Each number is 128 + 24 x the weight over its row's rms, rounded and kept within 0 to 255. Layers, rows and columns count from 0. The size above them is the row's rms in percent of the matrix's.

# layer 9 attention key, 512x512, rms 0.0644, rows 200-226, columns 256-383
size [ 89  88  92  91  90  93  91  88  91  93  90  91  88  91  90  89  89  87  87  87  92  88  96  82  89  88  88]
[[164 140 114 126 145 138 118 110 112 145 148 160 118 183 127 153  98 115 115  94 101 134 147 112 192 105 166 122 104 120 101 109 117 135 140 112 147 139 101 142 100 145 109 121 128 140 148 128 105 147 161  90 129 142 152 158 146 161 130 143 148 160 175 133 142 147 101 124 154 136 118  96 108 158 127 120 103 164  89 108 146 176 136 128 139  95 141 115 120  92  80 114  93 169 128  97 149 128  95 108 111 124 152 121 139 139 154  92 134 124 115 121 128 147 122 140 121 166 162 103 102 143 146 118 137 111 118  91]
 [133 115 141 108 110 157  77 124 169 138 132 141 119 123 122 134 174 110 131 132 140 154 115 182 116 111 140 136 103 137 117 107 124 100 144  85 119 138  91 100 156  74 157 120 160  88 106 145 110 151 131  92  99 137 157  81 130 104 140 111 115 133 101 152  55 173 119 172 109 158 108 109  80  96 157 139 157 105 161  93 108 144 138 128 160 175 105 114 176 105 141 127 120 160 130 123 129  74 143 122 102 141 158 153 101 132 154 138 127 114 117 132 121 151 148  75 141 159 153 137 122 132 124 144 150 154  78  99]
 [161  73 110 133  78 114 125 129 122 134 133 112 117 146 119 141 101  52 133 109 127 155 108 112 162 128 134 116 150 149  97 105 124 104 122 134 145  90 122 161  80 162 126 174 156 110  95 125 125 108 100 101 112 138 123 122 123 135 159  95 131 125 112 157 113 156 128 149 144 115 157 140 108 133 147 101 178 115 133 141 139  98 165  89 161 123 160 143 164 126 162 124 106 114 150 123 167 139 145 126 149 100 106 153 151 115 118 111 130 129 187 121 148 111  86 154  95 137 169 165 103 122 120 138 118 126 169 149]
 [130  99 140 106 158 151 132 129 114 125 133 135 142 114 120 116 118 173  89 133 169 114 140  97 118 138 152  96  91 128 112 172 123  68 143 164 135 128 123 109 165 121 111 157 113 172 130 183 108 131 133 132 103 137 185 118 126 160 104 154 125 132 132 125 141 126 171 125 175  96 109 178 100 127 102 151  99 111 126 140 137 121 115 110  89 108 134 166 136  97 134  71 137 139 147 105  87 115 125 134 157 106 142 140 153 109 169  99  84 109  94 132 126 163 116  98 132 121 142 132 132 140 114 132 119 136  98 154]
 [108 114 167  75 101 166 128 128 126 113 141 144 132 121 110 109 119 151 134  82 114  80 107 155 137 130 153 134 114 118 157 120 115  88 141 126 157  91 140 134 113 146 142 109 135 158  81 155 169 128 169 125 118 122 142 118 123 141 149 155 145 146 163  71 123 135 124 114 172 104 114  93 151 146 188 143 126 153  90 131 101 134  65 138 127 153 154 131 117 118 122 151 126 122  68 109  80 196 116 147 104 149 124 123 154 117 210 117 172  87 121 138 126  98 153 126 156 145 139 106 108 131 121 186 126  90 167 134]
 [154 154 121 159 134  99 169 116 123 106 169 102 124 118 185 127 159 157 124 146 123 147 122 143 117 111 136 128 134 148 111 133 114 145 115 163 133 167  96 111 133 150 124 155  48 121 111  97  87 151  94 106 121 136 131 119 127 137  98 145 125 149  99 106 124  75 157 142 151 115 110 153 138 145 130 162 102 149 129 130 159 128 151 132 128 112 125 159 128 129 150 129 123 119 153 123 109  95 111 126 123  98 128  97 120 158 146 162 117 132 136  96 134 134 114 118 124 189 158 110  61 137  96 138 128 132 115  74]
 [113  71 127 127 156 151 183 133 126 149 152  80  99 148 159 129 127 121 131 169 162 139 146 145 143 132 118 157 123  69 137 101 136 112 152 123 130 121 129 107 146 100 100 143 130  90 155 100 130 110 171 131 160 160 189 163 126 132 146 171 142 118 162  82 112 115 141 111  95 133 126 133 154 107 111 166 137 136 118 147  93 106 109  96 129 135  97 129  78 128 112 128 140  97  67 114 161 132 130  77 123 146 124 116 105 121 148 169 157 196 121 121 138 108 119 162 147 106  97 153 120 147 129 162 172 146 116  88]
 [120 141 110 169 103 124 133 125 138 119 101 151 141 117 102 117 100 152 108 116 133 155 136 129 153 139 128 139 112 131 110 180 149 118 144 158 141  92 154 181  69 143 149 153 157 134 113  95 144  94 104 140  64  74 105 106 127 123 131 143 131 140 116  94 133 165 119 136 141 135 161 111 149 133 121  99 151 148 124 100 142 114 123 112 136 123 134 188 146 133 155 143 129 126  97 107  97 143 127 122  91  96 130 133 160 127 146 119 110 127  95 151 154 130 154 150 149 117 106 100  92 150 180 102 157 157 101 112]
 [ 93 156 153 137 175 150 137 119 102 133 125 151 130 142 158 140 185 133 177 125 146 103 121 130 148 141 107 145 135 107 174 149 146 159 122 114 101 172  81 111 150  90 114 140 136 131 145 118 135 145 122 151 152 119 174 102 150 113 125 164 153 135 109 167 113  87 158 125 111 105 134 100 109 124  75  99  96 114 139 155 123 148 184  83 122 171 112 152 146  81  80 156 143  90 103 121 122 102  91 136 177 123 107 126 160 127 141 130 148 138 125 173 115 120 165 143 195 121 139 131 135 119 110 110  32 115 142 120]
 [152 122 120 139 143 128 159 110 128  97 121 118  91 100 121 165 162 124  95 169 126 130  93 120 104 123 125 122 128 175 107 148 143  55 135 146  95 116 120 177 146 163 153 124 145 126 140 130 141 129 107 129 137 120  89 126 142 112 121  69 133  82 118 124 154 132 135 106 176 139 141  60 123 109 110 113 112 105 108 165 125 106 176 124  62 133 111 129 113 127 161 115 100 134 146 116 125  84 143 147  83 175 144 170 109 142 129 145 107  79 159  92 163 125 133 135 112  97  96  99 119 109 104 134 119 105 131 159]
 [117 112 110 102 170 134 154 139 146 128 154  75 140 101 121 164 155 137 131 135 148 141 109 121 118 128 125 122 134 136 114 174 102 139 140 121 132 104 116 129 142 128 131 122 128 134 139 159  87 114 148 172 136 143 131 144 121 172 133  92  97 124 150 159 135 146 149 112 152 109 154 165 167 147 119  80 101  87 145  97 109 121  98 118 123 166 144 177 148 134 148  52 153 114 117 111 118 130 139 137 121 185 111 130 150  93 140 147 152 145  64 137 143 129 175 129 159 134 130 127 144 127 156 141 113 139 140 150]
 [149 157 109 107 114 182 150 111 121 122 102 158  90 131 118 107 136 104 144 177  93  99  92 149  81 152 127 113 113 108 141 132 152  81 130 134  93 137 158  86 113 136  93 128 167 101 125 111 147 102 127 177 129 156 136 102 122 122 177 136  95 110 140 129 122 125 142 110  46 122 147 172 115 149 169 135 100 138 102 140 122 144 114 157 167 140 122 140 135 115 123 141 151 112 155  92 125  96 137 102 127 110  97 140 189 133 128 146 151 100 108 129 103 146 134 138 101 114 195 151 149 103 154 147  86 126 144 145]
 [121 156 181 143  97 125 117 112 126 139  95 123  73 159 138 161 119 109 106 139 112 111 119 143 135  72  94 137 148 129 169 104 144 174 104 106 138 133 182 120 138 129 111 125  98 164 146 134 122  88 165 125 174  85 150 126 125 157 129 135 109 144  61 118  75 127 129 110 118 125 161 159 142 119 133 128 119 122 117 135 119 129 117 138 163 163 140 118 116 149 131 134  86  81 159 148 112 151 113 121 127 159  97 121 111  96 122 121 104  86 133 124 141 145 165 114 117 104 149 153 166 155 114 127 140 115 164 120]
 [ 89 161 142 163 117 124 117 156 188 154  99 129 144 169 131 125 102  97 156 149 166 160 147 114  90  95 125 111 135 148 140 181 159 127 117  88 118 115 139 165  84 143 178 100 130  87 155 141 135 140 171 148 154 129  84 124  98 122 112  89 163 106 106 148 132 160  98 128 102 144 139 132 176 125 141 142 104  90 131 126 122 107  91 129 152 150 166 137 123 125 129 157 159 129  96 113 127 151 113 123 115 139 104 121 153 131 137 128 108 114  96 150 140 138 101 103 107 151 127 128 114 162 146 121 125 122 112 132]
 [ 95 140 158 109 113 115 129 138 165 148 135 111 112 162 116 150 161 168 137 119 112 146 119 123 130 112 137 112 164  99 112 118 126 122 137 112 120 104 156 144 143  97 118 157 136 157 148 111  82 148 125 112 117 177 107 119 110 134 130 128 127  89 161  97  94 124  95 129 101 142 110 153 114  88  80 140 118  75 125 129 150 155 146 174 128 150 113 120 148 122 128 137 156 178 135 116 142 144 125 119 129 129 109 141 127 129 117 172 136  83 126 113 143 108 102 134 104 155  81 147 111 158 152 125 142  92 126 128]
 [100  94 145 114 139 129 159 147 140 126 142  80 136 151 146 115  99 118  96 152 116 111 113  92  80 129 160 128 107 136 165  76 125 126 158 118 108 132 113 124 164 140 168 161  90 135 158 106 141 133  73 143 168 110  98 139 134 116 135  92 147 116 126 113 121 121 190 103  85 109 135 122 106 153 149 110 138 126 103 147 138 140 129 116 135 159  96 152 145 129 121 176 137 121 161 132 124  74 182 138  96 116 144 175 110 151 120 112 167 196 133 124 144 139 135 120  86 129 164 133 119 104 168 128 143 149 142 120]
 [133 139 161  89 155 144 128 148 112 149 125 152 122 122 178 120  92 111 153  95 161 145  95 172 150 113 104 107 112 112 132 140 145 173 121 120 107  90 170  99 146 143 132 157 105  91 102 123 150 119 138 172 148 102 103 174  95 163 171 140  93 123 108 118 127 146 160 118 106 142 131 127 144 145 138 129 131 100 149 113 156 156 108  63 111 113 138 124  96  79  70 101 126 150 148 156 121 133 122 129 125 166 134 126  96 115 157  85 169 162 119 138 157 105 117 127 109 164 116 116 149 121 121  75 145  91 135 104]
 [160 182 179 173 166 138 121 107 126 124 112 108 119 177 120 174 145 130 175  98 136  86 125 117 105 120 141 157 108 120 130 138 136 163 107 147 117 129 144 135 143 132 135 136 136 145  90 152 102  86 151 121  95 164 128 118 155 154 106 132 107 133 143 115 135 119 151 133  77 109 106 103 143 123 156 130 172  95  97 133 101  99 163 111 121 162 144 139  63  85 117 132 118 138 120 142 138 101 184 142 159 132 132 151 125 132 151 136 144 157  60 131  94 123 157 161 104 121 158 102  83 142 106 114 119 140 149 116]
 [118 148 110 137 151 127 149 189 135 119 122 136 120 129  97 118 111 103 143 117 166 131 130 147 130  96 123 108 176  97 168 167 143  95 101 150  97 177 135 147 105 132 134  78 149 131 136 139 123 126 135  78  92  82 152 103 170 118 142 162  87 131 127 130 138 141 118  94 117 118 112 146 115 137 141 128 125  96 130 153 133  90 145 104  68 103  98 129 158 135  87 159 105 147 126 143  81 183  94 124 126 133 135  91 109 117 134 128 145 122 148 179 156 113 137 128 118 127 129 125 134 119 114 159 157 136  87 126]
 [161  95 135  91 140 131 138 121 110 123 137 133  65 131 112  87 125 123 149 108 119 136 145 151 108 103 124 159 126 128 151  71 142 155  98 140 117 111 156 127  97 127 112 103 115 162 105 117 141 136 116 104 178  78 123 144 107 128 183 110 113 150 175 134 156 144  86 166 137 181 127 167 150 166  98 128 127 136  99 171 136 105 151 128 117 120 140 127 145 143 119 129  89  87 114 120 127 163 156 125 129 134 165  92 129 130  89 117 156 119 136 148  97 126 155  91 199 115 150 120 104  63 157 157 156 133 162 146]
 [ 93 142 138 189 122 147 133 165 124 103 131 120 139 115 203 130 124 123 150 123 107 127 169 110 133 109 143 101 153 104 127 163 147 132 132 159  84 122 141 123 194 141 152 137 140 132 134 112 170 161  75 119 140 124 139 162 148 143 176  83 100 138 109 124 113 154 162 123 134 109  96 136 126 132 140 148  83 141 124 138 170 124 158 120 182 155 169 120 111 130 112 128 126 106 165  72  87 129 104 116  73  98 134 123 131 131  97  85 100 164 171 128 143 110 131 130 118 170 144 138 162 104 129 134  92 148 160 113]
 [121 135 133 132 141 156 114 129 147 137 143 145 118 138 150 143 115 154 110 113 158 132 126 116 142 125  78 158 103 118 152 144  98 147 130 110 155 147 137  93 138 111 134 152  99 151 138 166  88 153 137 133 108 138 116 136 151 141 165 113  78  91 113 118 141 102 146 142 106 160 119 110 136 132 133 127 140 142  92 160 112  44 132 155 133 123  89  95 146 134 151 157 138 130  54 140 192 112 115  97  84 149 108 155 132 112 138 136 162 147 137 130 100 140 140 137  83 151 143 133 128 154  87 174 103 175 135  86]
 [ 88 156 126 168 151 100  97 145  91 116 155 114 122 154 149  86 111 103 137 148 128 148 136 160 146 160 107 122 107  86 146 126 113 104 149 114 153 115 147 137 108  92 129 178 142 140 150 116 115 132 113 163 144 138 105 110 133 118 130  73 121 147 105 142 112 141  89 136  95 147 102 116 113 145 118 145 147 109 130  74 120 141 156  86 133 130 130 109 113  95 140 130 111  87 155  96 109 130 117 131 150 144 148 106  89 187 144 160 170 143  94 120 133 126 145 140 113  80 161 113  51 187  89 139 110 100 112 124]
 [126 122 150 102 116 169 146 134 175 106 131 128 121 151 144 150 146 116 132 133 153 149 144 106 127 155 101 122 123 158 129 118 126 143 137 131 141 130 150 121  90 136 126 119 118 175 153 145 106 129 123 134 106 114 159 108 187 183 141 141 120 103 165 173 102 155 115 130 151 105 135 103 107 161 120 125 136 107 106 127 116  94 167 110 152 131 127 141 120 171 139 120 125 115 128  87 119 117 103 163 135  93 109 108 108 122 125 154  93  90 137 123  55 134 119 122 132  65 155 101  86 132 188 151 112 157 123 110]
 [140 154 120 111  98 150 156 145 147 145 111 129 113 140 102 111 136  86 119 154 137 175 125 136 129 138 127 144 110  87 105  99 149  99 129 106 102 132  94 144 121 123 110 154 117  93  91 115  97 173 100 102 115 133 106 139  95 131 144 134 149 122 182 141 128 147 136 115 113 114 147 129 156  95 119 135 126 102 145 110 143 166 128  99 119 145  80  97 137 156 131 148 119 106 100 118  98 150  99 141 126 139 165 130 136 157 149 138 161 129  99 105 100 161 121  98 118 103 152 133  96  59  91 171 165 148 133 148]
 [ 82 152 179 115 148 136 134 161  92 127 129 174 143 143  96 121 115 128  93 152 103 137 108 166  79 146 123 116 187 163 126 123 183 136 103 148 137  96 119 109 143 124 118 126 113 143  87 129 107 111 151 139 167 136 147 144 143 114 108 116 127 131 175 121 122 143 104 158 129 114 105  82 109 159 118 125 125 131 105 148 130 136 125 106 130 111 119 133  85 149 126 106 127 141 111 119 153  89 152 103 121 140 117 125 162 105 125 146 125 133 103 180 145 127 135  87 141 139 134 128 144 117 156  99 155 125 137  96]
 [156 187 110 137 111 127 119 161 144 176 108 136 103 177 165 119  78 108 114  94 117 100 129 146 109 148 119 141 162 115 128 137 146 138 132  89 132 124 117 146 131 180 147 111 143 131  92 131 122 151 150 149 136 122 120  95 185  89 107 161 138 129  85 140 122 117 121 132 208 109 138 135 119 151 160 137 129 149  90 105 135 137 139 145  84 107 111  82 116 129 129 117 111 123 129 156 139 182 136 124 156 141 160 155 135  97 155 165 168 142  99 136 117 122 163 125 134 121 172 135 162  99 142 133 136 132 177 106]]
# layer 9 attention query, 512x512, rms 0.0674, rows 201-227, columns 256-383
size [ 84  85  87  83  86  88  84  84  86  86  87  84  85  81  86  87  83  79  84  87  86  89  83  86  82  88  83]
[[129  86 115 129 123 164 149 144 125 151 120 181 126 107 120 127 108 134  93 113 109 102 119 111 151 105 133 134 137 137 148 144 116 128 146 175 124 111 119 116  98 125 128 155 134 119  83 152 101 130 154 112 106 153 134 125  99 157 151 154 111  73 180  90  93 119 199 100 168 133 136 127 160  95 124 137 148 146 115 147 104 112 110 108  69  98 152 124 139 162 143 159 132  96 148 113 115 114 131 115  65 131 136 127 131 118 110 133 159 147 116 139 130 138  88 109 122 139 114 126 148 126 104 167 119 121 155 161]
 [157 127 108  90 125 131 148 138 151  80 150 145 143  93 157  96 157 165 164 137 107 113 129 154  89 124 101 103 112  99 127 155 159  90 130 119  81 153 134 121 117 121 138 146 119 123 115 131 135 114 170 110 142 160 104 151 109 140 165 132 113 181 157 146 124 144 129 107 134  94 116 183 115 139 102 111 121 149 152 109 168 131 102 185 158 149 142 130 151 162 116 145 141 173 114 126  98 153 134  92 116 113  93 111 175 110 120 109  93 145 112 142 168 123  99 110  99 124 136 139 104 151 128 131 156 135 142 130]
 [ 99  85 139 129 125 111 124 121 116 130  87  88  68 121  88 137 117 123 175 150 121 138 119 126 117 103 121 120 132 160 164 130 120 121  86 153 123 147 201 140 111 144 126 130 151 146 128 122 153 135 152 137 113 145 122 168 144  89 139 145  92 112 125 184 140 130 156 157 172 125 144 126  95 118 176 134  85  98 117 159 115 157  94 101 122 155 134  86 132 127 119 144 129 125 143 102 114 130 112 106 143 123 130 122 101 106 136 126 138 122 149 105  92 112 155 111 144  88 119 168 139 162 132 164 144 129 138 110]
 [138 140  75 125  93 135 211  97 175 104 119 121 144 138 102 188 138 139  89 143 105 110 138 121 146 130 133 110  67 163 134 115 116 107 119  92 158 119 123  72 152 117  82 116 118 159  88 113 178 161 169 113 175 136 137 143 170  84 142 100 152 112 112  87 102 116 121 118 142 124 140 167 113 117 133 101 129  91 164 119 109 120 114 124 147 118  99  88 111 138 112 141 105 146 107 125 167  64  93 142  99 124 164 145 166 119 126 114 128 138 164 109 163 140 167 153 157 119 145 114 108  97 153  85 136 135 156 126]
 [ 92 122 103 110 139 140 148 116 146 112 144  99 169 125 120 132 123 111 124 123 126 154 103  85 149 129 120 121 130 177  95  92 139 117 128 128 113 114 190 153 144 110  87 121 130 144 127  98 104 115 159 116 110 155 115 111 161 139 137 130 143 165 140  52 144 126 151 166  87 127 155 157 129 159 149 135 157 174 152 136 147  96 133 113 165 145  93 145 114 105 196 139 150  98 137 182 128 132 153 112 129 114 145 114  94 121 127 113 131  69 107 103 163 138  86  96 139 149 111 127 142 154  97 128 164 177 143 163]
 [153 157 124 146 104 129 125 119 142 141 111 110 175 145 150 107 166 133  99  91 179 133 159 141 153 111  86 110 100 125 131 140 174 130 124  96 101 114  95 150 110 121 119 122 134 146 146 146 110 136 110 138 136  70 112 107 152 137 106 116 114 109  87  70 127 117 137  81 110 156 140  92 163 145 115 145 146 132 150 119 122 137 131  95 170  85 133 136 113 119 137 110 128 117 135 144 152  98 132 141  85  92 154 117 167 113 174 146 121 104 149  98 168 130  99  94 131 119 148 165 152 125 103 182  92  70 128 129]
 [ 86  97 114 139 125 130 159 128 116 158 144 127 106 144  63 162  97 125 141 137 137 123 133 142 102 111  92 115 126  97 178 104  64 124 119 131 119 156 135 133 140  75 111 115 128 134 130 143 143 133 112 110 132 164 112 151 168 102 116 139 142 136 158 153 149 115 189 102 145 177 111  99 127 126 141 126  77  98 175 119 158 126 126 171 101 173 131 176 124 106 161 140 101 102 127  83 135 118 141 144  88 113 117 129 124 107 130 145 158 112  82 137 113 132  99 137 108 102 146 145 104 123 140 134 109 150 122 121]
 [155 151 102 124 117  85 114 105 114 136 123 101 137 137 102  98 117 151 112 103 122 163 154  75 140 120 121 103 133 152 133 104 130 112 152 154 131 140 100 146 142 155 150 140 127 120 138 153 156  76 131 164 121  55 130 136 109 135 110 116 153 156  89 168 109  89 113 153 128  81 170 181 105 124 114 115 143 130 138 109 142 143 108  89  86 128 145 132 162 156 128 111 127 174 182 143 134 119 140 123 154 140 154 131 130 131 125 142 137 134 121 162 111  95  92 158 110 137 122 117 116 103 121 128 144 135 128 127]
 [142 140 115 115 149 145 113 110 110 113  85 130 133 159 157 117 143  95  94  97 130 161 124 126 135 127 137 133 165 104 140 158 137  84  84 126 115  98 126 112 144  86 149 132 151 126 118 140 119 122 111 155 147 139  82 164 155 101 132 143 147 133 150 152  91 121 131 141 107 138 123 106 137 152 143 146 102 175 126 151 121 134  64 130 112 104 155 131 153 159 119 121 127 154 112  93 148 118 152 128 100 113 132 134  91 125 132 103 134 130 131 145 109 158 135 145 166  89 101 117  87 128 107 131  99 117 147 124]
 [ 88 163 113 116  95 119 141 110 135 136 157 114 119 148 109 112 131 141 135 127 117 135 165 138 128 101 152 127 119  89 125 109  95 165 131 152 132 168  99 120 131 141 155 109 146  84 155 133 159 151  79  96 162 145 135 120 122  96 104 147 139 122 130 139 108 133 147 108 104 115 128 145 135 168 149 128  91 101 168 145 153 137 152 174 165 109  75 107 152  85 124  94 152 145 168 138 126 157 173 131 117 111 170 114 152 154 124 115 125 149 153 131 105 135  99 139 116  94 142 135 119 104 138 154 113 137 116 142]
 [150 109 126 168 126 153 135 118 121 143 161 185 159 115 135 156 114 109 154 100 146 139 145 140 172 130 139 121  82 149 119 111 167  95 135  96 149  97 137 148 128 114 147 144  58 144 146 124 181 144 121 165 140  90 139 126 120 130 169 119 165 111 144 135 142 118 106  78 149 117 109 124 119 122 137 149 120  75 144 124 142 117 101  90 125 149  86 177 139  93  91 119 140 109 141 137 135  94 135 154  89 138 125  89 106 115 165 143 104 155 160 154 111 137 119 104 138  89  90 141 123 194 165 153 183 125 135 123]
 [127 139 121 129 132  63 114 128 133  99 142 149 142  89 110 128 127 134 131 134  68  86 135 142 143 114 136  65  79 129 141 145 141  95 170  91 114 125  99 109 147 129 112  69 153 106 131 132  88 127 132 136 135 138 115 161 157 119 116  86 133 110 181 151 123  99 130 133 152 163 146 116 149 133 108 136 153 120 104 141 127 162 131 120 165 160 121  91 182 120 115 139  89 169 156 136  86 137 134 119 107 164  91 133 126 186 167 156  89 148 127 140 142 130 115 131 132 125 127 133  94 113  98 136 107 118  88 134]
 [ 92  94 105 114 118 120 134 140 117 133 115 136 146 118 149 125 122 102 131 183 157 109 104 150 135 163 100 123 172 110 149 141  74 100 132  96 117 115 167 133 172 134 104 154  87 131 138 111 134 128 115 127 150 155 111 100 118 114 119 130 114 114 135 128 137 130 143 165 101 122 128  82 130  58 109 110 126 140 144 139  85 142 131 128  74 131  74 144 160 124 116 168  77 122 114 132 131 138 106 113 158 110 117 166 157 117 112  83 139 119 134 101 124 130 110 136 127 121 132  96 116  89 152 124 166 111 106  97]
 [171 162 101 100 139 127 164 113 141 111 160 183 119 125  81 109 143 131 109 111 123 101 144 126 121 139 134 162 166 174 109 157 143 110  98 119 111 107 143 119 125 158 121 121 139 100 136 134 140 126 124 148 130 146 127  50 107 117 145 109 151 120  85 120 149 166 116 137 131 135 151 112 146  93 187 130 145 134 142 110 176 140 195 158 149 139  98 121 125 141 162 125 114 102 123  96 142 113 146 112 132 102 146 144 159 143 129 121 112 133 148 179 142 155 149 131 118 135 100 144  83 151 165  90 165 156 101  98]
 [115 107 129  99 156 134  99 152 112 113 133 104 157 129 134 149 136 141 138 140 134 123 143 133 107 119 103  85 166 125 114 136 113 100 141 153  96 124 157 150 118 152 113 173 138 134 125 120 119 117 126 138 116 146  85 126  86 115 153 167 110  97 160 160 103 140 135 145 114 155 112  87 178 128 160  80  84 140 154 103 123 101 122 164 102 133 106 113 106 133 140 122 144 107 139 139 123 119 128 112 103 141  89 169 117  96 106 125 128 109 154  89 117 138  99 152 123 106 162 105  89 125 106 127 150  84 119 127]
 [163 123  94 157 161 131 108  93  90 143 149 136 114 143 131 107 148 141 101 125  83 146 179 123 119  97 119  93 141 147 155 147 126 139 131 119  85 143 122 153 148 125  78 132 153 166 141 119 130 133 143 139 113 118  97 148 138 149 108 114 108 118 138 108  52 142 116 127 114 109 107  93 118 115 143 117 166 154 142 130 145 120 100 138  89 125 134  41 151 117  83 115 120 140 156 135 114 149 132 143 148 128 138 119  88 106  68 121 133 127 139 120 127 143 153 133 190 141 183 162 174 133 139 125 158 114  92 111]
 [106 167 143  60 113 124 142 112 131 128 123 111 107 153 124 134 152 119 121 162 137 152 135 108  81  97 152 182  80 128  90 109 130 131 162 113 119 146 111 134 135 134 125 122  97 140 104 125 101 147 114 134 133 139 136 121 113 144 163 151 114 123 122 132 141  97 133 117 104  94 179 121 119 164 139 118  95 147  87 172 146 118 130 151 133 121 135 121 130 113 135 141 117 149  65 126 117 140 138 144 119 158  51 138 136 113 103 120 138 108 149 134 120 127 146 120 162 144 102 133 134 133 112 118 149 117 141  78]
 [123 114 121 105  90 101 117 117 132 152  93 167 161 175 137 109 118 138 104 103 129  87 145 143 136 126 116 125 126 160 132 126 133 105 141 115 144  92 154 173  83 161  98 110  85 122 121 137 167 130 153 132 120 130 143 132 121 106 156 103 140 112 164 154 116  91 136 125 140 133 126 136  95 104 114 108 108 114 155 117 155 113  93 137 143 140 156 112 170 174 150 183 158 160  87 114 173 137 119 137 123 109 125 166 138 104  97 169 131 118  90 147 140 130 135 118 132 110 147 110 110 146 113 156 133 127 150 100]
 [117  96 133 141 140 145 139  84  99 124 126 142 132 118 126 160 148 147 133 131 143 152 131  96 102 151 147 146 149 123 110 168 186 114 114  89 118 149 137 139 113 120  92 132  69 118 117  97 124 172 136 129 128 147 157 150 146 118 121 151 125 145 124  93 157  95 126 119 123 140 132  88 124 132 178 158 153 107 125 126 144 107  98 129 158 142 164 148 136 120 155 150 142 146 153 135 116 114 121 136 122  81  90 129 143 117 155 130 116 127 142 147 128 148 114 106 161 166 105 143 125 108 145 109 102 116 106 166]
 [129 104 143 137 123 132 126  91  98  80  98 120 140 175 110 141 195 123 122 109 121  91 142 133 152  97  77 104 106 143 183  97 116 129 149 130 132 135 146 134 144 122 150  60 132 120 110 130  89 105 115 143 115 142 182 136 107 153 119 151 112 153 107 178 135 128 123 168 130 123 144 129 135 133 177 108 130 118 114 134 167 144  93 167 107 137  98 123 119 122 110 142 134 125 126 157 152  95 131 119 121 103 104  87 105 154 128 101 134 108 124 172 168 150 161 118 153 117 152 125 109 152 147  54 129 166 116 110]
 [155 161 109  83  99 112 112  91 122 139 140 136 162 118  81 147 140 124 157 114 118 109 121 156 125 108 172 135 132 107 130 141 163 128 121 181 127 106 125 116 113 130 109 122 160  82 175 121 131 120 132 110  84 105 124 115  67  89 153 133 106 110 122 151 120 100 134 133 155 138 121 123 129 148 124 151  90 101 150 135  83 154 135 167 135 154 144 140 106 118 146  80 128 118 187 125 165  74 129 149 100 109 110 159 155  84  98 129 117 120 148  92 125 136 141 128 123 170 133 122 100 140 130 152 114 144 123 147]
 [143 120 162 112 134 130 127 148 161 150 143 116 149 113 134 110 156  93 115  92 105 115  96 120  98 135  56 103 119 151 141 162 154 150  99 166 103 152 106 131 133 113  92  76 145 140 170 162 128 143 121 165 130  87 138 141 116 103 103 144 130 116 147 132 117 148 151 165 137 137 144 146 125 106 115 117 129 110 153 119 149 131 101 200 112 173 120  81 157  86 135 116 157 131 141 137 111 108 151 138 118 158  98 101 103 126 128 159 131 150 149 153 121 137 161 120 126 125 111 131 144 134 115  91 125 153 150 110]
 [152 120 157 144 124 149 153  94 160 152 146 151  93 124 136  96 126 129 123 125 154  87 171 153 105 135 131 130 127 128 116 151 103 102 159 131 116 112 123 135 176 104 176  93 103 120 101 163  85 173 142 116 115 119 132 129 135 133 141 135 150 101 148  94 102 136 112 108 153 157 125 130 146 147 138 143 115 106 147 171 117 154 154 163 133 142 154  91  81 139 133 127 113 121 128 140 113 144 103 114 112 107 109 126  80  86 153 124 170 156 138  97 109 118 148 134 130 143 128 114  91  73 125 110 103 125 140  95]
 [127 109 122 115  78 157 127 122 182 106 108 113 163 107 152 157 123 133 126 117 123 132 150 137 182 168 213 169 176 172 131 136 143 104 150  88  76 113 115 148  98 164 125 112 183  91 134 107 132 151 100 127  89 169 125 139 132 128 196 151  51 146 170 100 142 141 159  93  94 105 148 138 142  89 107 149 162  92 134 109 112  89 118 128 109 157 120 119 129 130 115 138 112  87  82 163 127 111 146 122 118 122 147 111  98 147 117 101 149 136 117 144 112 146 133 136 164 104  94 141 135  82 128 140 136 126 163 166]
 [137 142 156 140  95 135 131 139 131 147 160 148 157 118 119 116 129 156 158  83 157 136 144 140 124 134 165 153 144 131 146 131 126 156 128 169 193 156 120 142 137 124 119 108 172 119  94 127 155 112 120 145 141 135 162 150 121 112 110 109 104 126 119 136 145  68 117 188 138 112 123 138 100 122 152  90 156 102 108  92 100 109 111 146 105 130 107  94 122  97 180 156 114 118 114 117 161 179 115 118 119 131 144 163 130 110 125 140 131 135  96  99 130 144 121 131 143 163 110 136 127 123  92 132 145 109 128 131]
 [124 130  87  83 122 122 139 187 149 141  94 133 126 183 132  89 146  97  79 125 124 133  87 143  99 106 129 138 159  66 131 143 118 128 108 133 144 149 111 140 143 158 153 125 157 134 117 105 162 116  99 148 135 120 131 127 133  95 112 131 143 118 106  89 115 101 112 121 138 129 151 149 156 139 135  95 145 144 146 161  77 117 113 160 221 145 113 184 120 136 117 167  98  96  90 156  99 143 119 178 118 180 119 129  88  88 120 125 140 118 125 143 134 177 116 144  97 135 148 109  91 146 125 109 142 107 140 143]
 [115 133 133 127 151 120 123 124  98 119 126 114 144 114 130 141 165  83 159 153 125 155 121  87 129 100 132  96 154 152 130 134  97  98 129 127 150 121 117 131 127 166 117 150 129 119 121 166 102 114 118 127 124 117 126  82 127 148 108 102 136 139 136 135 170 126 139 148  93 154 153 147 123 141  82 117  68 183 119 140 136 151 122 179 116 161 126 143 124 131 144 143 135 133 111 119 110 114 123 100 119 111  87 152 125 116 119 119 126 147 101 127 136 141 112 170  96 106 142 146 118 128 106  91  81 112 113 121]]